{
  "num_hidden_layers": 9,
  "hidden_size": 512,
  "head_dim": 64,
  "intermediate_size": 1344,
  "norm": "rmsnorm",
  "norm_eps": 1e-05,
  "attn_scale": 0.125,
  "tie_word_embeddings": false,
  "init": "normal",
  "max_seq_len": 1024,
  "train_tokens": 783100000,
  "dataset": "wikipedia_en"
}
Each number is 128 + 24 x the weight over the matrix's rms, rounded and kept within 0 to 255. Layers, rows and columns count from 0. Numbers have three digits each.

# layer 4 MLP gate, 1344x512, rms 0.0427, rows 95-166, columns 384-447
183158085148112152102119103128088135083120156097110143115152115137114153142108132188107124124081131105148131103140125124127126153152095102142140081106137100156170197190129090146077141181142132
145136132082173147090117125135124131119120178103129137098090122128138119128116116110109169167121149154137134096134116096130146105152114127174159103091146146137135164202131128111102091100133163
062148138109127129095148156137122100093145118159128163142093138131105118108135096135114181106120122125142130149178142130156130097131111128134109098145090127109095133121140115143119141155043125
103117142104126178117106110148140111095137147085136107121093079147160126130165107141093067101101117088108120133140151122146115123127096164132157066147129126142107135098122119187164157097134100
146107173142132177133152129133175139154098122171148085113093099097129110136114086120105146150113176141129150143140155078101121112164112127155136127178104128132120111116116144109084097106118149
111121079157117155122125129088094116074129123099161125137140110099135099097130121089111149119118124139155128119134194133135086110113179126125146100121107134126107151125122069135111118105133142
066093118163080179140060130122131104109087101175084165147180145151152110115123126154110136085154118103095125147124150116117132155130145105176118139118129130128091156129100094158062093141098123
131147097132122136119099134139108085089107121115144133142152141113130067092110100118138166087114133084088126142168143116120136109148126142145137145163135135086120136149143105176104137149121094
133107133120140076109131126083145127126131147155113138117112081115124140076118122145151122129127127128093140160125145111147144128179115124142217112136174138122150127101126135131127140133106122
107145111134101143131081143144147131107103120142150144110134104132158124105152132125151150171117191107146127127140108111105087134175135176141122142097149140145122135142128143138128071099169132
140125130114123143151127151146168080136113109133088093150080132148080100161139118151143118128124103122148122143091128105130100143131105126113155145141099168132131110165093118126148175147122103
123096106160114133147137160140099077104112173106117148122134161139151147124095122140130120084118103137146153101130146145109133128128134107128110102095131140101124112123096137136140120135117138
135131135114160114160111128138155119153122100107114127125158114110146140119133131142114125115145098090127083131122135115104112126136176136105133137136145102132148126095098105126102111110156100
121126162152128105132126121084092102140095139168180139112144082107104150118125114145117108113108138115129155109121094128158110152130130118135170118154108144156144127124095138120110148126114148
146125125166108124114136136122115131133151169121112126143114081144160129117148100114103127123146126132112114142160088087128106103102116118133151135141158099116147151085107100114126107111139130
129127125103101172130151142132110109115131145120124112126105155143123113126113107124142102134082154130147109160087145118107131099156155129117134100097080119106092117087149089126129151158132151
159122136163124107104151130094132169164087119157182102152134130081168126071146126124092127070165105102140130137111125136118153124142158094160119073088110156131083108147152135109172146114093141
123117130141093135130149160128155125126111133107128157136117108118099132114099142129157131158149083091129112121136128124116152116147077148147110129073135157140068112121104166160118088125157122
116103144114096145132116148125170132117057104106168140150157100112114145095099143120114123104101112134141131144122113077074105138165164141150128118132103134117112144145130188129129105134141108
136102124139134117124139158104134146121130164157187143138194156113080158128130125126178130113147116123113126121145125133105136139145120110103145112136111131124165164139112113103122142107153099
124099138176101136117119153136106096104138145155140098079122077168131102141113134118153149131105084146135122136159170146130131141118168139149126109087120114132113119141110079168101151104087124
148134135150093136136111175119115138092078130198125131117142109145121085132125145087105155178080110164158111119102188117115169130125096131138145090120151144153129142124150096139116124140106142
150127120124164095132125123107128123095129149116092111173099126121143108096164112114094123107154155074102135103150167126117105149144131140116164118132130133153111138136162157149115113138126089
148139126137143145063147140160151159122104088110155092116107142113138093135148136145119118086117133098093117143117115147148127107196159120138119131082114146122128157114148114154122106146122157
124114107095129165127143137094146155143057103139136131106133119128155126111082101085163162137100103049108149110093187092101109114123129104140164109079080167143110098135134121133140125172123092
161180132143128102083129153123133096132165165146118084130156133151158136172115109123145128094130154117149135152155150123156132164143125116130126088139129136142167133147102101141097113120106059
116131159132091095098163128133122099184134170163133124161135087128139136140115133141142186140116133145122136135142103117131146124118132115135112118105102103141112157090155149125120131121097127
118127102130097151126129119102146150134108150124154146139159112132154161121154111124140120143127154162111148145117137095132109111148085113133159096146117151108148120116130138152164103139136127
121049072166119107109168145071144134100119134134161168098125157121139138139129088125116106142102083105064160109100120087155141143145143107148153123136102145131135073133117156113152155111086154
104104139123124129126100137143083122094142102144148138147099125194093141135132148168120188141136136133154115132131090154152183137105089141144136133145108118138152129144118096139160136103107124
155105153140088133136129101104166118119122143126128143105119077124128086137153129141124104121099149126104115142136126119104160127177191109120120101129121140134140137151103134107099120124066095
112159143125105144125126144127121171096145112127128163126143114099167131119112085126144164146137139125106070081117146140140127120129135157141144109137091154186096165137164126122132115140132118
147136126135120140106114129139127130078147096115137142151113118150107103089097153133097135087113134087145154109111091146103103143152142147166121101092176144105092136135155157165109102140159181
118127086121125106094134158135101130130108133093103127167145129162110115128107140139109154135106175098136159137106135139112066161137152125118114083164138129146151135119110119146122125087093125
139111113130142113117138162145170105119141139103102162105119107118122098094135104120124113096162141181094158141148147142088143134122140136138148127111088105157123100134113147138138155112113171
144097121098130117155104128155131132131077129098130110098097068172128151109098097134102146116146118119126132113104119129129128119147118127139112122152120146157155160151185149127145134092108097
133154122141107121104124099119166151150093149141107141125125137138168127132109158166120134163121133123125159166116130123137167173115127149160112138124148117094148119124099124115091115150139123
131132132118161153080136146128143124139132132119085076129099118167181126099110152105148104126147154089134121084136101145138098136151108110101137112160126149131107163183165179145196127117135117
168099143140189154130104147113159148113120096130134148126129147128168174085128139094104079114092065129104137116134106090112105132102138110148197137132109189135130113115107114130166142179104156
147076138153090128091105168138097121105083098116128138102123129116095108109171133140135126114104142083108106112178172120106133120135119152133078136085143151141120144180138112152117093157133135
108097110124089118172141113122146111132123150097156132095113136157124184102139116158154139132117128137119204186118139125144110189132150151119155117140108122102176095157102144115078123107090119
160116086140151120140127107086125146118110103062151112134134116118149138119139091138109106189114099100133152121110117116135162171148130138148144130156130136140115178130144134192122173091140139
149132128144115145128128116186162075156132110140100110110153154116126106124098101101093152143128108103120137139167159109160094148143142128129150102152105174147131134110098125109124149134064153
077102129155089141106135096122127106103086128145115129153113154155122068109047142138105142115074120132117147132165184089139154141136048106169093130131141145108128131093173151073112131133154129
138161120086134112130121152076129129121119143112117106139110124115095111122152128101161121094123127147121191090143090110170101144134108113147144114109133119117176149121108121153151140155129103
139107143120117109100148162122165117100094146101138128137120127109093100101146128122127105157145148159154124143130072114149104128134154108107116087058146131148131108178098136130105118153134109
087173114157151113104132128124113100146148190166171156160118098133119158122111158135187086097138136098096109133146125144119088150125138133127089126098092141145125133145106159104157129109085108
145140113149169111121152114130093136127156127156133134136145142165121158133115153118136133112142097099149165145110124134111116181158149145141173120121116108116108158149103110131138083139130154
105152124160124095137110151124156120101130139101204151106150155177094112139095112142102102105150133118129127122141126113142195128138116125117105103113117143136118117118136122129123115124137125
168132108099133117121118131138143120118108152074153133152184169126154081203117100124090144145178120064126138160124138119129119168089134125099129126143055131114108144111131136142133139142131101
140131118128157123129143141117187102080128172130104142075127128118150095112153130105185143147101135119128161171123164103111106151170160132123120075111168165106106125111144088136122138167128089
118073126152141135101140144131105114108096150157151100146122140080129103143111154137123158131151121129094111110090097130151161137099146122141129073107182151123099129087137159132130114138105091
098140121134108105088104161135167174145109110135155147114150146154121114104117165113120144121111114115088124114147098106140121133157112108103122139130141139139153126166081119155155125196146119
147146139141153113134154128155134151085139098127115100071156115158154134145136111169109106097113120120151106127085109099173136108142120126136124102165112127182106152150105126144105131166144131
106156115111140128163115119153116142155125114164113141169090116126120113112141136107129134112139132146122128085121106141123103156113090099124144136127135158157136154153143109148136125156134151
146127119140138126148158141123145125124113111153127155106097123082118143152100113099125098103143187150112122127172176109110119134117130102137107107112134138115153172134118135161152155123170122
101122071086109108093126109084141085127144120140162101166148102098131101110157121130109152119112113124130121108152138086096150119117094124108101115122119138134107120106132140127083137144126114
092142101102150122138105125121164098159162134176121134161152063128103111135133097085142084102127128132123087104125100146138087085142122136125148149107138134116171142122116152115164114131128116
141147136104122112125155147125121091118195165112154167136103153139100086163133131104150146152150128122124175100144134119109130193151139091131115136135116129123089090123101139106119113152139085
097178069122167121091187157134098093122097158123150088071156107144126189113154179111118118123086124136120106086135090121138086145090109156113114119158116131145117103136139116172133153135145152
155090148123146154154140140137123134113143131125112097141112124122136108132133139136079130152109137132143101139136127123119122089148155098097118110105116154145151150110159129172126150113116076
146115125128159133146128125130113128115178186080100124121110133160125172137076087202134110103089129150121120154105133081125163125138135166188147123139090130103162157157123102168059076126082130
116099146148088132066081140142115172123168134183128129103114072137178135126154097162175123137065135124118142101103129148128118135102126130139146136153119145138129153133093140129113165142158147
133152097152152124139124122114094144096108135141156100154125094146110123127189116103122117134140133084133118180205133127099105128161153114079104141092114119105168150160100140125129101120134149
159142122103111109144125094114107151133150140104166108179137141146126110124153145169107091152144143148184147182102114129118148133149179095135097120116137113121134181129140164117130089080128105
116136071105147102116103139128110141115130141094136122135135113116131155114129124131135195156099143118152154150122124123069154101181096121146117138109118143160100164122172113124116119082114113
120141114125130095121149140149121144092090118140123113153128134179101083128147164118095107145138143147104172133126095103133098116131132139098156108121123140120149131097137123130103138096109134
132110102139122088137102160113101110152163135119146136157128141130127110111116138129150118135131156132094116121143079121165085130133151127148139144148123147142153143140148118119122116103108108
173105144140099108115114107115112116134099124144147110149099122123102125121125135148135160113145122097155139125132095154134107182118132141132134096149095093107147156125107141081129108113134142
164118130193113175098125116156088147157124105131152147132122097100143129113106142103139134147125119124181105163115131158128172145158077149143109106110147141150146147183118140155106139134156120
118107089144102111141149123096123145122169126166152094146149087092100140139181171089097122120115103126123136128136119135150092122167139123119174109136128117104145112118124136124126152153134112
113135116119117166147111139185137115144108175112158144119126164142121122149123132114111075091094102156178102146107138109128151130143144138128134130111130099135139142157083163131114103112092138
# layer 4 MLP up, 1344x512, rms 0.0427, rows 95-165, columns 384-447
164113098148140103104134111084115140121121093125113113106079089137132177172115095124128144163133130157136158117111092111089115143153151125140111145135115079152130152133125098103130099139113140
076110126115140102115142110109162147143121137125141134127128173138126094122114111148120122131117122118099158170122056133135099130176122104125128142173156149126121123083130113172098136131146116
106113111144116149162117103128147101173139130145129138134142129085178155151107130104152116130116136123144114128121092118099111153131156087099076136092164129142109133158131166138130104126156131
146161159117097135131094147110168100126149110096110119111104137137122131140153109133115067124130112126112110118138072153163092104134128109117137108122110125112156117118121117183119144081132124
129140110174128141110140129107120101138127112136141119105132125079176116113184124119143096116108149178112157142091111139109141100142129074132181137061168109116124095112119141080049093142108155
166105154163149134152145103156066131111140111146155149127134117142116130114100093099134143133086088144175120136124143117145146153117124154130116130073107129105153108126139084124103114095170163
083097106098098149105103135108132137104138133135135120125103149151167131101103142102087105156146151157144142106123127160132160123121124133173149113114137117120089102095177159093140139085094149
133128142121124101100153135114141092140175161116115112128076141112138052105115150132155154155096115114118139129101186149141147157099163162160128115146118104137124111121135161146148089122128138
126121123140128182107110117124112103135151118166142164123151112107123138158142117099131132134136078157138095102127123133164129111090136144106123119141133151139104115134119085130103129127096121
147129124106146093153114125117140103117113120138145131120154106115113161132130100159124124081134118131098098103150167143116128134101109096111159101129137149088190124111114132122133163084085109
155116162139114109165134119144108151137094139108144182155105124079138080127156127174083108116102148152102122162131137176154125131091125114117106134109073116114142115144090136146096138146140129
117115126114103124121128141126096126141085125135169130160145131131105116149087124117101145102122093119139145145107135160127095109172117182178121113132135133107168170144123125132149161085142158
130130083135180112105125113109174129159123131125089116103121137109145113096121114165127128074123100124125116134141103135107141156123125108117097105100170179121144181107132144141172093132132145
146105147086140141125100097112121131149105094165102110135128083107122117148079158177152105145143120109130139127140099113127154122147155135090135132087129165095123130137156152139127122103145139
126141123144111145144151171121155151142158105087151115154122141098155135136099119092126146119135182113118091129114115152069147116099118124156129150132091164131120131109138153119156130135172098
116110105160128116159116136120105151128114097131113142152133112097098130134108139090142171172126102129121194155139088140144127138146104143103112118078109131148171101161123113124123124115122133
118131147113098179057098131168083109107157146102096160130133121145166127148128129134118142170136142132142089156152145122157139098111092161131139128127121120177118123160125109182100106123098136
130140129116127169175115103151139125111153109115143147094103135117112118104098111127166127152178131107108148193102129134136069138101129116148165092129101121073123146112071130105099067108134126
196125105117103158147157094138167129166116155098111155125132111130085153147097139163142129152150092132124116106123164081098167146109100148113125136161154106164170127115167158151153164119114149
149175120151133086111126114133109121153118125139160134102084125156128085133164160138133147120147112148138166129114168125117087132148150162124161108118053103112156121126142105114177142104134153
161120111167133103129120089092167118149136102110103115117140110101125128098143149103082143104146154127103147109157089144155142133099160103158129099114092141096141146145110128100148148065117114
115105136084100111141158141097088151129129113086112139129144125116179176118122127129123096148119148153149151096166088111120136130169134125186128138126129090171101128121106140150154079137142133
078112106136090110102135135084142113133114130115090089133102177170104131115147132093178132118161117122131119147091105139148150114120119095133137123086169140119088148157115125150136131144183141
087137153120173103164166136097112124144140153128127120155134117134096133116144103129109122065112144130122138186121115117116141142119118120137108155144125188087120101110161143109189125125120144
153146106127126153122122165085170119125098171131110099082134139152116108156090117130176119137110161165104153110111146118132106128134164132137122172087065140132105108106105110119127125120110128
104159159160150081120160139146138120141094131112126156180164131111184171115103114128182119099117121118176117135166150146148164135144134122152135119137114143162149143150108148127116101139125099
136106148130125140128072138130089130134085146152115139144123154119118112124142100120115174148102122106099121095110119116101146137160164141148089131130134147199135132144135140161189129115135136
164115141120159135139131143146101106122158078099131109112105144137140122104104118096051117149159084082163125120118118131122132166059136197116089111123129121129142129130149190111107098077120078
121129103137126138103162119180138122104133176112153113163091185091109096148133111167157110116132134136138099141153118082085147114090158111088094121071146139097132093155134155135108107108148104
144139138086115129129136132168179093159165105103111158161095133143126140090102064140165143137140119146091139150116052166140135139077127129156127108135162110099141154137098120119129166093102143
099166122108142094149131153090130131101125102131110147096153156145151134154125129107111129146132099111101126105125093114084104130140136104111137160132128113145162087137163145162097141094127086
060123151110110160133107103169122151108133115137102139147119153147129147142113131124122165135151104120151118134127147111119123130151140170153109105111058140146109122164178091120136077161143094
129187115117112128133083145160140109092124117149139146119146133109108126167150126126127102138106156154158154123156142127110116164112154144111116120131168141149146166143106108150106136128150158
172118109130182163109105103139145089078111112164084124115100108106117187133129189138165161115114097144130126145141091076138096156113154140135165116168149129089087146167067107090158109136149150
109156126151113108137163172133130133096142145108145087090098142137137149139127130088166130153142120138093127081156088118086109124120175152127118102125128109137129101117121210169144114150138125
117120107198099135125156144114121150112134132150156202155135095101138119120104134128122165123068111141117136152170144124162143181128116108147105125128149144147112118090081085143104137109158155
118155082118140069145109128153155122131125093195073148128118133143123131129151100152142128121100155089107140159147106131143089120102157134102140141143114124149117121114151136122177119175120161
131109128113114122143118083097120119056128109149101143143130104146130089102118139149104136113114141146147157166127160094081186135140152122152112121104134105110147137097120130136109120136094146
106114128090113177156124135115111109161137155147146143120102153144099121140134108085140137171143096170103143076167115131138129118103138174114164117156119116117111114129118117139128101095112158
116123121123149109127121168146082143108129084131132140107099142133107137131158081149130160093155133150127156099123163103141124134117100073091123141158113115118126138103107120118129155168129113
119136166119178085121155178115137088105163144164129112145111134122114161122091114120126115136165114167117147133140123139110158125091147144134138162189143139136115106095118146162101142140126078
097190124119148152189123151156160073119143060154099169106128122084111158169151130132118111152124127115143074129140103138113130132142117098130113154123151127124109110114080125157113110148143149
096059114121129151139127133149109134095126122124165128158147093145113151139103129126132127083127128160145099149134113138136128143127094135144135121098146112114118108134140155140163112129128135
133168120165186121164189125158116126124111179184165124122127084122106108137110135142110114153140063161080120113155140136137145147133136145130145161112157167158127130158088175155148126130169091
113118144134135116141116122098147129159085154155137136143168148104167095149150116153108151112084138097122153111188140124140124102165169139151149131113105130130121085116115144130155143114128107
142078129088144103136142142116122121174125158124103114115124128141136145125148106121171134141147110122067158113157120143099141117153150155096149112144100140134140076136086081103124152130124110
170119101134137127155125161079134139148140149142185101145129112188076137130163121137131113132148144113131117155158083143134105110090114154122122111176116138159130145089163100164168144165125103
148093118114095137140142157105133126114096140137151121151118104085138143142120149158114108122090111115135098119162168111183154110144125136158141100122108154159166140109123097106128170102127128
124121117118087137134085178112175145139153146134095115096121110103153108216089147130145162129154131132083153095168107137128160144113138114131137161119088108112145155120125143112115098119112146
130146166157148142098130125142104102090093127107156170135108123163122073108141177109161121092105151104186147128119159128117121149134147139127105153116212154154106109148133125103127109153111119
125132107128080141137146133114149115151123104127138092157114160141119128152123150067108167131108103172196162162130105118152125145120166167125154133097100143114129162109124119123143140128220145
138148142116124099126107105120129146113123123078127128166133139131102118133128142146111125105123139109138137111126131094074167145120137112112146117139125127114145146111106119127116136132156079
145104131136096096161136147117141179121127136059151154153145147116096148122135137151125125089145120120095128148109153147140139096102111126120154137146161092108162150133101117113111135160130123
137169136136111098146147128199100103153151149151117151127111165143122111131127143154106146117118105133184131101116173122119111150139122153161153126166128092139111140088157148130084173083156140
112142107094114113102099108145142148139101117139119181178143116153126127134152134120078157118108105189113170130108158116099121151144102142134122174132155123125137176120152135135121133138135131
072142130096082138165123119111146146089103129089133125133154124111125097072161113119147139142101095137136094113091090144098123126124104119153139141108115146072133096103130092111117114105112166
116095138110132160110137084079150142151182147114136158146122162123148122128122114149141132104115110202157106109129118143134175129067101152175138116143138091134119117156111099105136127106125125
157148120142129144133152111081135127131119145164097122141122123093116118133154121115141064104143122139087110077176111145168115106147169123135143146164128155095149160108123115129138178125105144
130107132130103113114117147119114098154127141117101121123126105128121160068161162164143116144135128133143099112124124128146114099112160119132129110137143130139128107132135103153152127083072150
112081161142089095150147077097118124157136129129097142119120122116149116139173132073103114154083183115147133156102142133180152166143139160132093170163127117117138145114120179119181122061090129
145129130122145159116155141135106133118082119146092107095121119114130155154130102135143124125124128144139106141131129121127125134108145134108152146105134140106131153085154153159091142158107127
103120122124111083142096159113138121169146147106178145126110114167056137128145140102144158100134121129105145156088100129078094129131186105114130130099135079100156109177136137167148128122120087
150065145093144099174127118115145092085106160129123111096117137131113110108141121106156151175112117130128127153136144121151190137100141104122154143156109180115154132107140146114149114124123173
146089179134142145149131118081119100114103155106130107131120109096119124120121128170152091139141145136119068135141122108115057126151155102148127115137081145106101106063123126138114141111078103
129147096100158062117154143146098123117092127122126120134121101157117101134161145117116129147114114148169158114095093142121092167138154147077170078158154141152122131119131128123139114149129137
168112091131129128152136179134099138159115126109131122144095121104152160142129159113118136162174121133154119153120109146106101095120129181142158168094099190167102135146127132107151120097137131
145115152160116100151150102141114186167110135099152118136083158106142097142160142112132113148139085136151148135148132134120105122124121167090113106128114099084193105114143106108115132116141140
131136090137123129126142115120098135127122105143110126142099132150108181115147110147144135175115067121094138173142127141150123115140134112138101141139139123124142113132130127135111134155144135
128094154122118152153124111121119127164079141115154154167162092118138120133126151114122106148120149134117142152141114147127131122155124176115144135140077116105093113103136134071089142108097169
116170159135134109146144142115101130179104114103143171112078104152122122127125125138114156133106133144142140128126109119086131128166088106131099139115105151133137106133111140104069159094130129
151153143134141128128112118089115120097167107133115109116101116060128106160137116153114164079125084122157119090124092113139104126145135148103112149145132100099126138097130119134126123129128100
# layer 4 MLP down (transposed), 1344x512, rms 0.0428, rows 95-165, columns 384-447
140115143170137153136118182070184114150138117166137115133155121083133156127138122116159187104146144081114134141092101115128151110131161112106156120130099148135097118128129167145125101138151123
120101146152083155132137151115138129124125109132118127136119122139120115144116079143134124112139090131107139093113155111146119127148116109115174110127167140123161145103124084147138109126141141
089146104113106138052161106097133143129107123131162128124127125130129119165151132113123104132134100155148170114099111143130116157129162097098113131136143128158092147135122137126160126151113128
113107108120082143155103123138131171118100131118155138075139117114123144112137077157105078184119149138112114114148080133133138142162136137145066134105100091142140140142122163153145133112110141
139146137168129114125175161129124144172141128146127138113166146152133114131145155091119112085166152145112102153140119164119129166104124116133145104124140163144123169179129147132161142138151129
154148125148133108113104112092142131132147137162080128101127124116112075155132139118156123133147140166131108118150132086167152075148126169112135133142107090129126127129102123156142155109102155
132144083110127143148120098081151100126178149106154190114143105110101144106091127111120109142146151150090139114137095142125142170153093129127123106106131112163110154095127151164152134100152124
120099128102107136128141119116133131152145161091155111112144099114211117103123146114156140111128163083151111137117124143183116161155109141123136129178149145151130118111126143118126127089163120
147161121079134123145121141112126121101154080140143120110102152137082154076178113117176112190133146071071099109123121136125091099089117149102138129122103129116083116134122097104165189186163136
105144129123186066142118134137162143151119133151154160126127107130143118122152094109104163145117152090092104164126176110162152106105093124128155107123156116150146122122108105150138102141106151
076132171109149107109133098110136136125121140103099139112196152150162104141150153113113132144106150174107143124139130141159122127128137108141134113141134091070124148129123144107085113086119108
099126129148091108136164141168121133149119147127165100143134149121120089154123119134098132184141119117107105126144155150148110129143104155135115135122115149096119128135109099098106158180149113
129128135113112154115123177137165091110118136083057105126085130092132111120129124084125124159094148118132117163161124123145100155111144114121159159130155123136124097110113122138104082135173116
096140166141145123119131145136128174119153138101147156121134124077136155108112110128126137076118136089153116096124192112144133130143152110135111133132152133060129159143122106123131111124139129
159125128131168136133074150134121103087130163090148132167127116142148140135123108146124142112154151134118151125097142134099118143124127111120138080118115144102118117119093106106118147174107129
155128152144136120132123085167106102128150111140142147106169171133124150097089127098083177092110121109088122126146138141149137086099120117150090115160132169130140121152151146165087119105160100
151086157114091129111162174167112139130110127144156120138120085070082112093102122128141143122147122136121121115171124186120144069165144147137111104114126119093101121156150141129157131149131131
153119143127104132093080079164154095162168141145152130096169108150157122102138055123167127114103132062114118164126156133091078144154110166137132096113120103143099124127146119156126076112173099
156125104166137114185192123135158134141092128144077132167145094114135177148110162119126111156128123167117135089138143124157137102080112155119142157113146114158130129132144137125116131083093149
113111126107136144149124128135145144169116133110143147135119137138114105151120175080132128122096155135141165092101126122136127097124108089123113110155118137115142109120132099121162117118142119
152117147145127131129128135118128108176119155129107090127183085117143148131127140083117126091138102142137135121116095101157121158175124093143132130134146158089116126129150137111155142101118114
111088103106150117151134162142149126110174090149117108136097119091114130112157132105117160109144127147097151113138090160142091126146150146129130105171120140115127096113086164136112152156144150
135143127138172099137148139125172092140123130124140138106103133159138128146080161105163140143108117129158109120118136113172140101138091145140177130135147169137163127200151105104154144129108102
120171136147172087122131131094065141125141159159107119161138124118111142059147150160158145127126105077130092141126109077090150136170155087115071118092130178153152105154129119154136144108141117
135177139113155139113147080120143139134131195132089145049117125145136145113136131124113112115100113175164118100123111113170084150120140117134145120128118130101096109114133144142135080098124101
126125138121140155177138133131102123106117127166137136112155140140114136109156092127116141103107124101123073147166113199127186132142081138142133095131130125144218117175124110130097118105092140
161120127120113129072139122085088170194127143160122104146132121140125129140127143147175198103125145134103090112143123142115093085135170103125116118103073126120174118085192167088127163125140153
158132121130126140100123130123107167127133137101140164177103141122142144122131088137133128145092116120151100126115160073137164130111078168142158121157129120104108143086143113091156138102150103
144128140108113168128137113156108127102131105131150140107122099128162110139107148124092176136101141175174146132133137085167142167113126125109123112128157075152142085117094163120116108138152112
195094114117085113105138133140122150110112150147152155155155135132127137134089145094113131130133136126138162117111130109133100172174162121126160137129119114121142088106146137123123099147139102
105145149142118128144146146139136104170126118137132111111150109125188146074087091122125170115084124109116163158140118113134071132126162130121157111129135105100152097112134114108125092148094121
112132176090096196084128156141115139160141143097186101151091159196106153126153139154134127140132143088081119119170148139133110182138157134123178129097107142123137108101100138107152120128138093
090118116149123142134124099134070109129100108141109157156168130095085104124120119154092084146131133123116115133134120119138131111143124124126154143156150132128100156080139132092092159113157112
121129140149188145082132131107105071100091075106153104120135092130144170132147127099173118110108102142106105158121147106191101155080128117132126112131169087142145165175082104075155092172154162
112130123169111077107107138138097135117118110128135143136119116152141116152114127157122175134121154143095102124133171112144148176101146148217131104091083113151110126143109110106142139129128128
125147112144108147148108117115162125112127156128131168132137140121147144121090110091093163173081120131106128157098132182113139138158123134166098148155160085141167105100154104172076156103129181
114144127090132129158132126111153109109139143123116139162116139110064136141148133132131099128137139130118108065175093111127108164139131119124144113169100096146150126091126156158148125043104122
144129124122139084102142135150137172126108144145162097141115129186144165113097145113102126133168160103137093142140100148159100107107093120123113126129146136151136121194140129104156133116152118
095149117119160140148123134157108174150124153138087131094070129132124107102174135106140129143174110109128120136123128153136121125132119073117171103091123160132132166159096129151131130139146093
148125136122143121082116123132125146131106128143158101143156106119111146139163079130127160121151119106087154099174145114156128094100131139131147138141112118123130157108151114120146119137068093
160145164121122160109157140159133150128117098129098138135143115099169114150127133143148106104107140104074080117060144105151159179155137126132144100152101120125145154099161147119168138106168119
126170108101152133140167137138145131150165101096122114122113093120152130115110164158111130139131101105150146181153089151140116156164117143115131094140107181119132069123136099161120145132119110
152098108143122155100079093157128087138127119127147181150157116147103135131101106094170153093125101125135126133114141124101156120146113125142141103133153088112122117145071116089082084161104173
141101127136128094113086105106113088104138134128151121183133139128130139136155115116144152137118100093084138119138151112112089177108123152119162117145118075146135143143162104100110159105150118
103116185131138137154163129075133119115175167142165101122132137049123112111130086154113160122118170114138162147141173115176084079157171151160066128121128138147135117101160122129091137116100086
126171096128136127151143078108094122099168109139158152135072149154146116132129125122102125090125104149132099116109145157141132088097143132138181138166098119102114094098114134158128129157099127
146109125125169153125107174093163164072130143099130094150156102170098118119115119138149151106146133107086132105115149171098132144108102157121173135119115131126065157122173129135156111125134088
124124128120136144102113145114093138151109123147141106127119114135152104147129154147111124128111081148093133155128193132138172123156159109161109141169145130122144090123161135166145132103107103
129099111144130167127120183152163110123129155157134136127105121108152107165127159110125130144107108117110207070138132136143109144114077111142124146167103100081117130155142084121109146126162125
137132123091141121126157119090117072135152164143165140143096127093121167137123138095103144131127097104161150059150131153149118124122145126175191121154148098125106124114156158132133119127128123
084123104142142141134166120132122106143142159115125105140096127126071103123122148117097135120103109153127099154147084147122127118093131165102198116127082120131150116117136080126093108077122140
141120120104119166139182089120113116102117164112113127135157148147120155120143177140150115109171126152114146119082121181128175123102135140150154128107109111133138119130139132134104124113139147
114101129168115151127155096139145115137108148152143111138116088111127128121134111154123107120148137121070149145124148144111122129157118175127125111150120156170164120111137170102121170114160171
157151105180140139173085105155121122124102138167101174145105132115123085163177157117122115146147082148148103110131146172138090135171123133133137165177170091138147109134131100137120101116118138
148158115137171154161115134170081108128139153073114101139159115110091128127126051136136154147139111149091143081122146130167125156156162131150152127121181125113103126142123131126106140112163157
128147137124085129129152132122126133124126141116130131104115126173098096127138094146155118101118113153122079098118139147119121136125114120135096154099131143082089148144147135126113136164123122
150132155139091096134127114111125106134144135088165186104187135146123145125100113187145099096156119167149098129103153136145144152127138150139153132160142141109130129148146159127149131159135153
113108153131098123084127131152105111117116137088154128150147183103115112092107161129121159139112134151162133152125154111118122146134091141090145104146167116153132133131140120127141099129148103
131160139137125149145151111137123147080166155136139129123117135152133107154100126115135127161133111102111141140138148124103137193141088128115106127148117144190107135182127147130084133129151081
120098148155110117156156136096134142115132108128090123109125139122138147181138100172138124097100157116143145179131104164139144152146132134136150114113121139126128129145085063135104152080104125
128154127134163087160106141152105122111085161121146093152177150161125090141097128123075113138159114150118162132115120110116110169149142133135123083181096121120147136137138157131140114157111146
061112140118157080117120173110188110098134179121155147152112151136127130108143110183129112172098137159128131127126108098109121156095161124121090140113147148152132096177106151074098094061146105
155141118149152119099109100118130147115189093128152140150144155124064086158092132113149139124145145156180081122107101124175170154130095118078117104106146139105127130136151160139145137109152153
111114131153112110092119145105132185127085074144133115115100159159139085118118131141143113135137074145102088163122137111149124161139139107121094166102137127129173145154156138163108142120157090
139122127149131119139114146127148148113116094112105099128103129094080099146122124086123127144101167124135145137109119140158154123126140138135086137164136148144129125137169153098124145111123143
144131146119118142115162113127132154162124107120121108131122133160151124115146130119100115115160120155152110098095124132130139120103109130118172101137118121085120130122130114153079130145140118
139144134140116096108138116134104143140148120151123160117132127140143128121091096134140121093154151109145159106162117150158094109173165167159127129140125106090149131132143148103108131130124113
081136146136106118170123119119124123106136110099164111113091100128137151135087160133134126124139116151138066146114120124132137147146119072132126112106122145154107102082131126141124119116137117
105146163105134136096146155118125130066141120105155157114082158147131126156156115129157118112134117148118116116161127140079126086116154131118108131083159161149116121113120129149130114139121115
130160126103113098122133145125134144144105108143138138169135122121138134162144148110179171114166132128098132132127127125152169168120110154096125126154133152118131080133139145127178157131135148
174160118126148125109125168161114089133129081157149148122105134126140092118075108090149129122129148141168127098093150155134116102115114150102163122121139182134124127190145140126142113162145120